{"n_head": 4, "head_dim": 64, "d_mlp": 1024, "norm": "layernorm", "norm_place": "pre", "qk_norm": true, "parallel_block": false, "init_std_o": 0.00364, "warmup_steps": 0, "decay_fraction": 0.612, "seq_len": 768, "doc_mask": true}
Each number is 128 + 32 x the weight over its row's rms, rounded and kept within 0 to 255. Layers, rows and columns count from 0. The size above them is the row's rms in percent of the matrix's.

# layer 6 MLP up, 1024x256, rms 0.118, rows 387-399, columns 128-255
size [ 99 107  94  96  92  95  97  99 105  98  95 103  90]
[[126  86 146 142 130 198 112 145  99 147  78 180 146 100 136 140 116 134  99 119 168 119 141 145 195  80 172 152 102 122  88 189 110 145 138 140 144 163 125 189  69 109 112 185 216  93 133 105 123 155 158 151 138 164 112  72 116 142 193  85 123 110 134 150 109 133 158 105 136  92 152 151 105 128  79 130 112 113 105 133 200 125 167 154 102 147 165 136 155  63  99 138  66 152  90  82 102  81 122 104 136 126 132 119 180 131 132 117 141 126 162 121 122  96  71 125 170 141 108 100 183 119  58 109 142 140  95 149]
 [149 125 157 101 119 121 115 122 113  97  87 161  50 146  80 175 120 148  62 169 147  96 139 143  97 157 146 168  96 174 141 185 123 102 101 118 142 136  93  78 177 136 112 115 171 126 142 154 169 136 113 115 143 145 112 151  83 125  81  69 127 155 131 170 162 133 140  96 112 129 125 121 111 146  41  69 158  93 120 121 132 152 143 211 103 129 151 129 130  26 132 110 126 123 119 139  54 141 163 108 159 164 103 101 146  92 110 148 126 195  96 132 135 182 134  82 194 107 107 158 124 112 190 159 139  80 133 123]
 [193 123 144 164 155  83 130 105 113 150 160 160 124 190 163 131  92 170 108 124 114 135 121 199 171 126 154 138  99 134 122 168 137  97 105 111 128 141  82 149 121 134 136 120 186 191 121 128  90 174 140 145 148  92 172 105 114 128 141 137 163 114 150 119 119  90  76 133 110 121  99  88 183  80 160 199 191 169 138  82 159 130 115 150 109 131 101 144  97 177 125 122 115 134  87  93 116 188 114 151 132 136 160 144 124  87 181 100 154 111 120 145 140  58 154 165 147 126 119 150  92 117 188 118 125  97 137 146]
 [147 121 112 125 159 116 154 135 147 136 149  92 120  87 133 118  97 198 137 134 108 168 128 176  97  90 132 110 210 189  99 202 163 123 173 121  91 159 172  59 140 121 100 152 139 190 124 124 146 159 134 139 144 153 195 122 102 117 117 123 142 113 162  21 167 125  92 150  89 153  83 123 136  81 101 114 147 104 112 116 182 152 107 115  86 112 157 128 105 152 125  82 172  94 122 137 119 108  85 118 154 143 154 129 117 105 142 122 132 154 116 110 134  77 107 154 158  64 146 164 135 107 104 131 106 111 159  96]
 [123 184 138 150 158  95 169 176  90 107 147 154  95 161 126 163 153 122 144  96  91 113  91 100  82 136 157 100 171 110 124  78 146 147 145 123 127 187  90 158 125 145 127 165 153 174  82 154 156 117 141 136 118  85 105 113 126 115 125 136 143 167 169 113 111 158  93 106 180 133 157 115 109 124 145  27 114 103 145 152 187 117 159 120  62 132 125  71 165 145 158 151 105 120 114 149 106 150 100 119 169  94 118  98 138 123 115 107 162 184 114 145 150 151 116 125 129 141 172  98 192  79 193  80 157 119 102 161]
 [145 115 173  99 103 136  83 138  91 120 112  99 162 135 192 144  88 146  72 112 177 105  77 123 136 161 146 142  79 131 128 163 140 135 122  98 207 184 101 157 129 169 177 163 109 144 160 140 138 101 116 125  95  87  84 137 136 124 164 150 133 103 133  92 115 123 104 177 168 153 128 118 137 123 120 153 149 113 107  79 107 163 104 119 198 180 106  64 145 197 121 139  87 157 102 138 143 150 102 105 121 147 114 134  96 102 168 126 103 133  92 140 178 153 161 157 125 115 131 126  43  99 137 138 136 154 115 178]
 [103 137 158 144  83 156 111 181 124 164 102 129 134 172 123 120 128 114 187 131 107 118  77  92  91 174 151 198 123 110 137 131  93 116 157  89  96 151 122 140 120  63 111 100 155 150 155 113  95 159 125 166 178 122 106  94 111 124 156 144 147 117 152 154 151 146 158 105  92 179 157  82 156  78 118 149  69 100  90 121 136 116 178 123 140  96 116 138 180 100 145 109 135 137 135 145 109 104 107  78 137 158 116 172  61 211 142  92 134 154  96  85 180  79 146 123 132 107 165 136 108 139 164 125  82 102  87 102]
 [ 60 111 153 117  93 109 100 116 140 139 158 129 107 119 122 152  97 106 111 110 162 116  76  94 181 124  72 150 165 126 124 111 114 126 117 117 119 130 111 133  69 145 127  82 103 130 151 175 169 145 135 102 107 137  80  60 126 146 135 171 144 121 134 145 172  88  79 138 110 154 133  94 184 213 155  88 142 164 107  95 127 122 195 161 137 128 129 119  78 112  91 177  69  87 161  94 102 122 133 154 117 176 135 174 154 104 115 112 140  69 101  73 127 197 136 113 101 211 122 164 145 162 124 150 127 187 162 172]
 [196 131 101 113 137  72 120 184 116 135 137 185 133 145 142 153  82 166  92 100 172 113 199 113 187 129  72 153 158  80 135 114 104 136 116 145 152 160 113 181 117 135 187 168 134 166 135 118  51 156  89 121 164 168  95 102  58 108 142 119  55  82 140  87 146 164 121 112  92 106 117 161 156 153 205 102 130 131  83 146  98 140 139 122 139 106 152 138 111 163 146 146 107 142 132 131 119 131 109  96 126 138 106  51 139 148 141  89 115  93 146 183 158 143  95 158 145 192 148 142 110 188 103  92 122  69 150 118]
 [112 152 179  86 154 128 112 104 232 184 106 180 104  85  97 186 153  93 148 116 145  81  93 119 115  78 119 119 113 117 145 139 125 119 174 165 102 131 149 100 149 110 125  97 169 152  81 127 139 124 174  79  84 131 156  90 110 112 173 140 108 168 166  75 144 148 118 143 139  90  96 116 187 117 123 117 129 138 111 152 188 159 151 144 135 135  96 112 126 178 146  54  75  66  70  57 137 145 113 186  73 135  66 161 123 155 120 151  77 176 115 120 123 146 108 133 105 146 119 157 157 124  99 115 130 122 132 111]
 [120 125 212 132  72 113 130 180 223 158  74 130 146  88 115 109 116 120  97  89 155 147 133  64 152  69 151 103 137 120 136 127 121 110 181  94 123 136 151 175  99 159 125 128 120 141 215 118 106 117 107 131  89 137 133  83 185 119 213 127 139 112  81 128 140  85  82 111 128 115  78 161 139  61 134 102 153 138 139 106 101 121  89 119 126 105 134 124 159 103 127  89 102 228 109 146  69 156 166 172 113 162 105 121 146 140 119 129 176 157  93 148 129  74 157 204  99 114 117  88 166 126  95  61 147 133  97 100]
 [147 140 151 131  58  97  38 127 108 176 145  63  88  80 123 150 133  97 138 153 120 133 140 132 161 170 115 137 130 106  78 109 131 105 191 126  92 123  97 145 164 128 121 116 152 128 132 106  66 168 164  66 159  96 139  78 109 117 167 129 136 174  84 161 161  67 150 157  93 143 134 138  82 141 117 132 152 127 126 125 136 201 207  94 156 143  65 128 134 136 189  91 147 172 147 140  70 126 135 124 149 132  71 193 142 114 101 105 155 117  98 190 108 125  98 190 136  85 124 106  94 150  41 105 126 132 137 126]
 [130 140 137 123 207 114 149 142 132  87  98 196 118 145 143 155 198 122 112 132 110 201 161 138 124 156 147 195 179 154 153 167 146 142 111 116 138 117 152 104 167 133 110  95 112 174 114 200 103 186 161 152  78 148 148 114 134  60 115 159 103 145 165 153 129 128  93 144  87 109  91  98 159 121  86 155  95 126 144 120 114 108  83 152 150  66 155 149 124  71 185 173  26  98 167 160 129 143 173 178  89 148 114 128 137 102 115 104 115  93  99  73 149 135 123 107 107  77 186 136 114 123 136 130 178 157 100 161]]
# layer 6 MLP down (transposed), 1024x256, rms 0.0348, rows 387-398, columns 128-255
size [ 99  96  91  78 102 101  97  96 106  90  97  97]
[[104  88 171 155 157 172 115 161 101 195 147 130 140 130 111 164  32 137  84 164 136 105  87 144 179 165 149 141 124 123 128 188 106  87  99 134 127 138  47 180 106 123 128 125 149  75 137 143 126 107 113 138 151 157 169 151 180 145 134 165 187 157 120 114 105 144 174 115 134 150 130 140 117 115 131 124  39 116 149 129 154 130  74 140 157 130  70 108 122 155  62  87  84 168 119 108  84 171 120 127  99 133 145 114 138 151 160 145  56  57 121 146 130 136 124  94 136 115 119  95 149 123 129 134  93 132 144 140]
 [118 149  82 113 108 196 186  88 158 122  91 101 153 144 121 143 109 146  85 178 101 110 121 153 134 113 200 149 128 151 104  86 148 157 173 100 103 109 169 165 116 154 138 192 106  47 185 121 141  63 110  86 127 138 161 128 161 105 100 149 133 167 148 160 182 150  81 162 108 131  97 165 144 117 161 116  89 135  99  82 169 157 113 153 110 130 155 133  96 144  84 132 153  66 165 116 116 124  75 140  98  78 141 100 126 137  87 136 120 117 149  75  65 148 146 162 109 107 147 175 165  52 125 126  94  84 114 141]
 [ 62 146 161 213 130 164  48 118  85 154 124 120 200 170 142 142  81  84 145 109 159 151 145 148 131 203 111 101 158 176 122  66  74 100 125 110 114 139  40  80 104 135 168 178 128 135  93 144 133  87 115  70 148 148 160  97  98 137 112 106 165 125 118 133 150 161 102  94  95 153 105 127 197 189 158 136 120 119 154  88 144 107 128 165 113  87 174  80 123  87 100 100 154 158 176 107 122 198  75 135 117 109 143 143 126  89 153 133 113 119 145 153 132 104  96  94 123 109  96 136  71 152 118 139 106 138 100 186]
 [140 181 149 165  90 149 104 141 171 144  90 141 220 109 107 145 115  63 102 190 188 105  84 133 132 143  94 151  96  99 116  48 114  98 115 160 148 140  98 151  72 160 153 142 116 109 138 133 107  71 141 107 115 152 113 185 143 151 169 144 162 110  87 173  92 128 173 150 127  67 113 165 100 184 125 218 165 182 120  91 120 112 151 179 116 161 142 167 122 100 136 141  99 144 137 116 109 116 140  92  92 120 129  68 160 140 104 104  91 155 128 153 133 181 129  99 130 185  73  67 103 133 100  82 168 146 140 121]
 [119 170 162 134 137 147 149 145 114 141 118 135 141 145  79 160 188 157 115 114 123 153 112  86 104 154 146 114  77 121 113 100  90 139 119 118 108 161 122 169 132  90 140 156 188 188  98 152 147  91 142 113 107  66 135 118 168 106 104 133 102 131 107 143 132  96 124 147 129  95 182 179 130 125 107  93  94 168 140 194 121 170 152  81 120 141 127  94 129 182 114 149 147 150 100 104  89 178 128 137 157  87  63 151 129 126 121 166 171 170 164 172 157 159  96 149 165 171 147 133 154 101  80 119 122 170 124 111]
 [126  99 131  87 144 109  94 143 143 102 110  75  73 120 172 139 170 150 143  96 113 149 109 100 111 131 128 158  81 164 131 126  81 139 141 122 126 149 110 124 149 144 118 130 187 182 177 103 140 143  96 145 108 187 142 173  93 133 128 161 138 100 129 142  84  96 129  97  83 167  47 114 122 138 127 148 169 173 115 131 141  78 114 108 148 157  80 128 172 189 143 127 173  96 154  77  93  77 113 144 117 154  83 142 148 114 195 146 147 135 123  98 109  94 197 148 162 135   0  96  97 148  83 138 118 187 152 160]
 [169 122 107  83 102  89 110 147  71 121  72 186 119  99 115 124 119 116 178 186  99 126 155 174 103 157 179 182 178 126 105 201 138 117 126 153 123 155 112  79  99 107 116 144 117  85 163 140  80 123  91  88 103 116 154 135 110 123 162 131 121 116 149 102 100 162 125 126 137 171  80 128 134  84 117 101 153 119 150 121  91 102 120 218  75 121 125 166 182 115 151 129 133  93 105 113 119 169 101  64 115 143 120  74 116 130  93 145  94 132 127 151  96 146  82 109 125 130 171 173  99 152 109 115  93 131 143 138]
 [130 133  77 109 102 130 198  74 132 119 162 163  79 113 121 114  69 165 143 154 146 176 148  93 150 156 136 126 123 139 187 146 145 118 153 111 110 122 101  46 163  97 175 121 102 103 123 122 107 158 163  79 131 199 177  88 145 107 160 170  78 163 119 168  98 144  91  94 117 145 189  96 119 135 123  80 125 137 140 117  77  91  98 100 174 110 138 162  92 152 168 154 115 209 180 158  97  84  98 127  57 124 128 218  75 181 126  80 111  99  74 174 122 135 135 170 113 185 137 102 151 116 103 172 121 186 101 144]
 [172 127 100  91 145  44  78 159 112  97  99 145 150 170 116 138 104 109 158  88 159 167 130 151 123  75 125  91 120  74 131 168 177  82  72  58 119 151 127 123  93 131 110 112 129 108 185 124  96 121 110 158 148 142 109  83  79 133 148 129 132 164 114  61 141 161 115  76 116  99 136 109 136 110 173 130 148 127 122 167 171 106 166 141 217  61 170 125 181  54 151 158  85 126 195 147 124 119 192 221 163  76 121 101 158 118  98 144 173 122  94 118 176 136 163 151 159 127 117 159 122 141 161 136 144 193  96 120]
 [134 133  61 183 127 166 181 123 135 163 111 140 121  34 140 145 157 128 158 144 101 134  69  93  52 134  96  72 118 154  69  87 143 131 136  91 105 137 148 148 222 128 148  95  98 105 144  91 107  93 135 144 153 114 124  86 136  86 159 150 107  91 189 125  93 116  99 120 116 178  92 116 189 146  83  94 118 150 147 150 217 132  96 117 139 119 142 106 169 131 109 136 164  96 104  70 190 197 134 132  61  61 117 144 146 148 131 115 136 109  54 117 157 182 128 137 126 120  91 146 158 124 109 148 104 112 128 173]
 [172 128 157 110 124 141 115 134 199 155 134  71 138 171 144  94 158 157  99 128 138 154 112  64 107 112 102  84 120 103  70  96 130  86 150 129 100 144  58 171 104 120 141  97  56 122 169 190  87 164 135 122 115 143 167 138 186 102 117 165 129 117 106 105 144  96 116 140 109 170 117 195 185 134 164  89  86 141 117 162  79 154 158  71 136 164  70 140 119 146 160 180 170 155  89 122 137 159 100 144 142 104 111 147  92 131 131 153 142 119 124 130 167 146 140 198 134 163 106 129 153  45  75  20  94 134 105 139]
 [168  43 184 104 139 120  61  83 165 153 105  88 123 111  89  98 150 144  59 119  61 152 100  84 123 171 119  94 143 130  96 119 129 183 126 174 117 152 124 109 107 137 114  74  49 196 123 172  89 167 175 143 123 134 196  64 123 157 124 106 143 180 108 105 143  93 139  82 162 108 118 160 136 103 124 132 145 133 127  82 115 130 129 145 102 135 185 154 168 129 143 120 132 115 168 110 102 164 108 127 152 134 165 115 120 104 177 148 104  51 117 102 138 152 163 122 106 193  95 138  88 107 124 120 134 148 104  73]]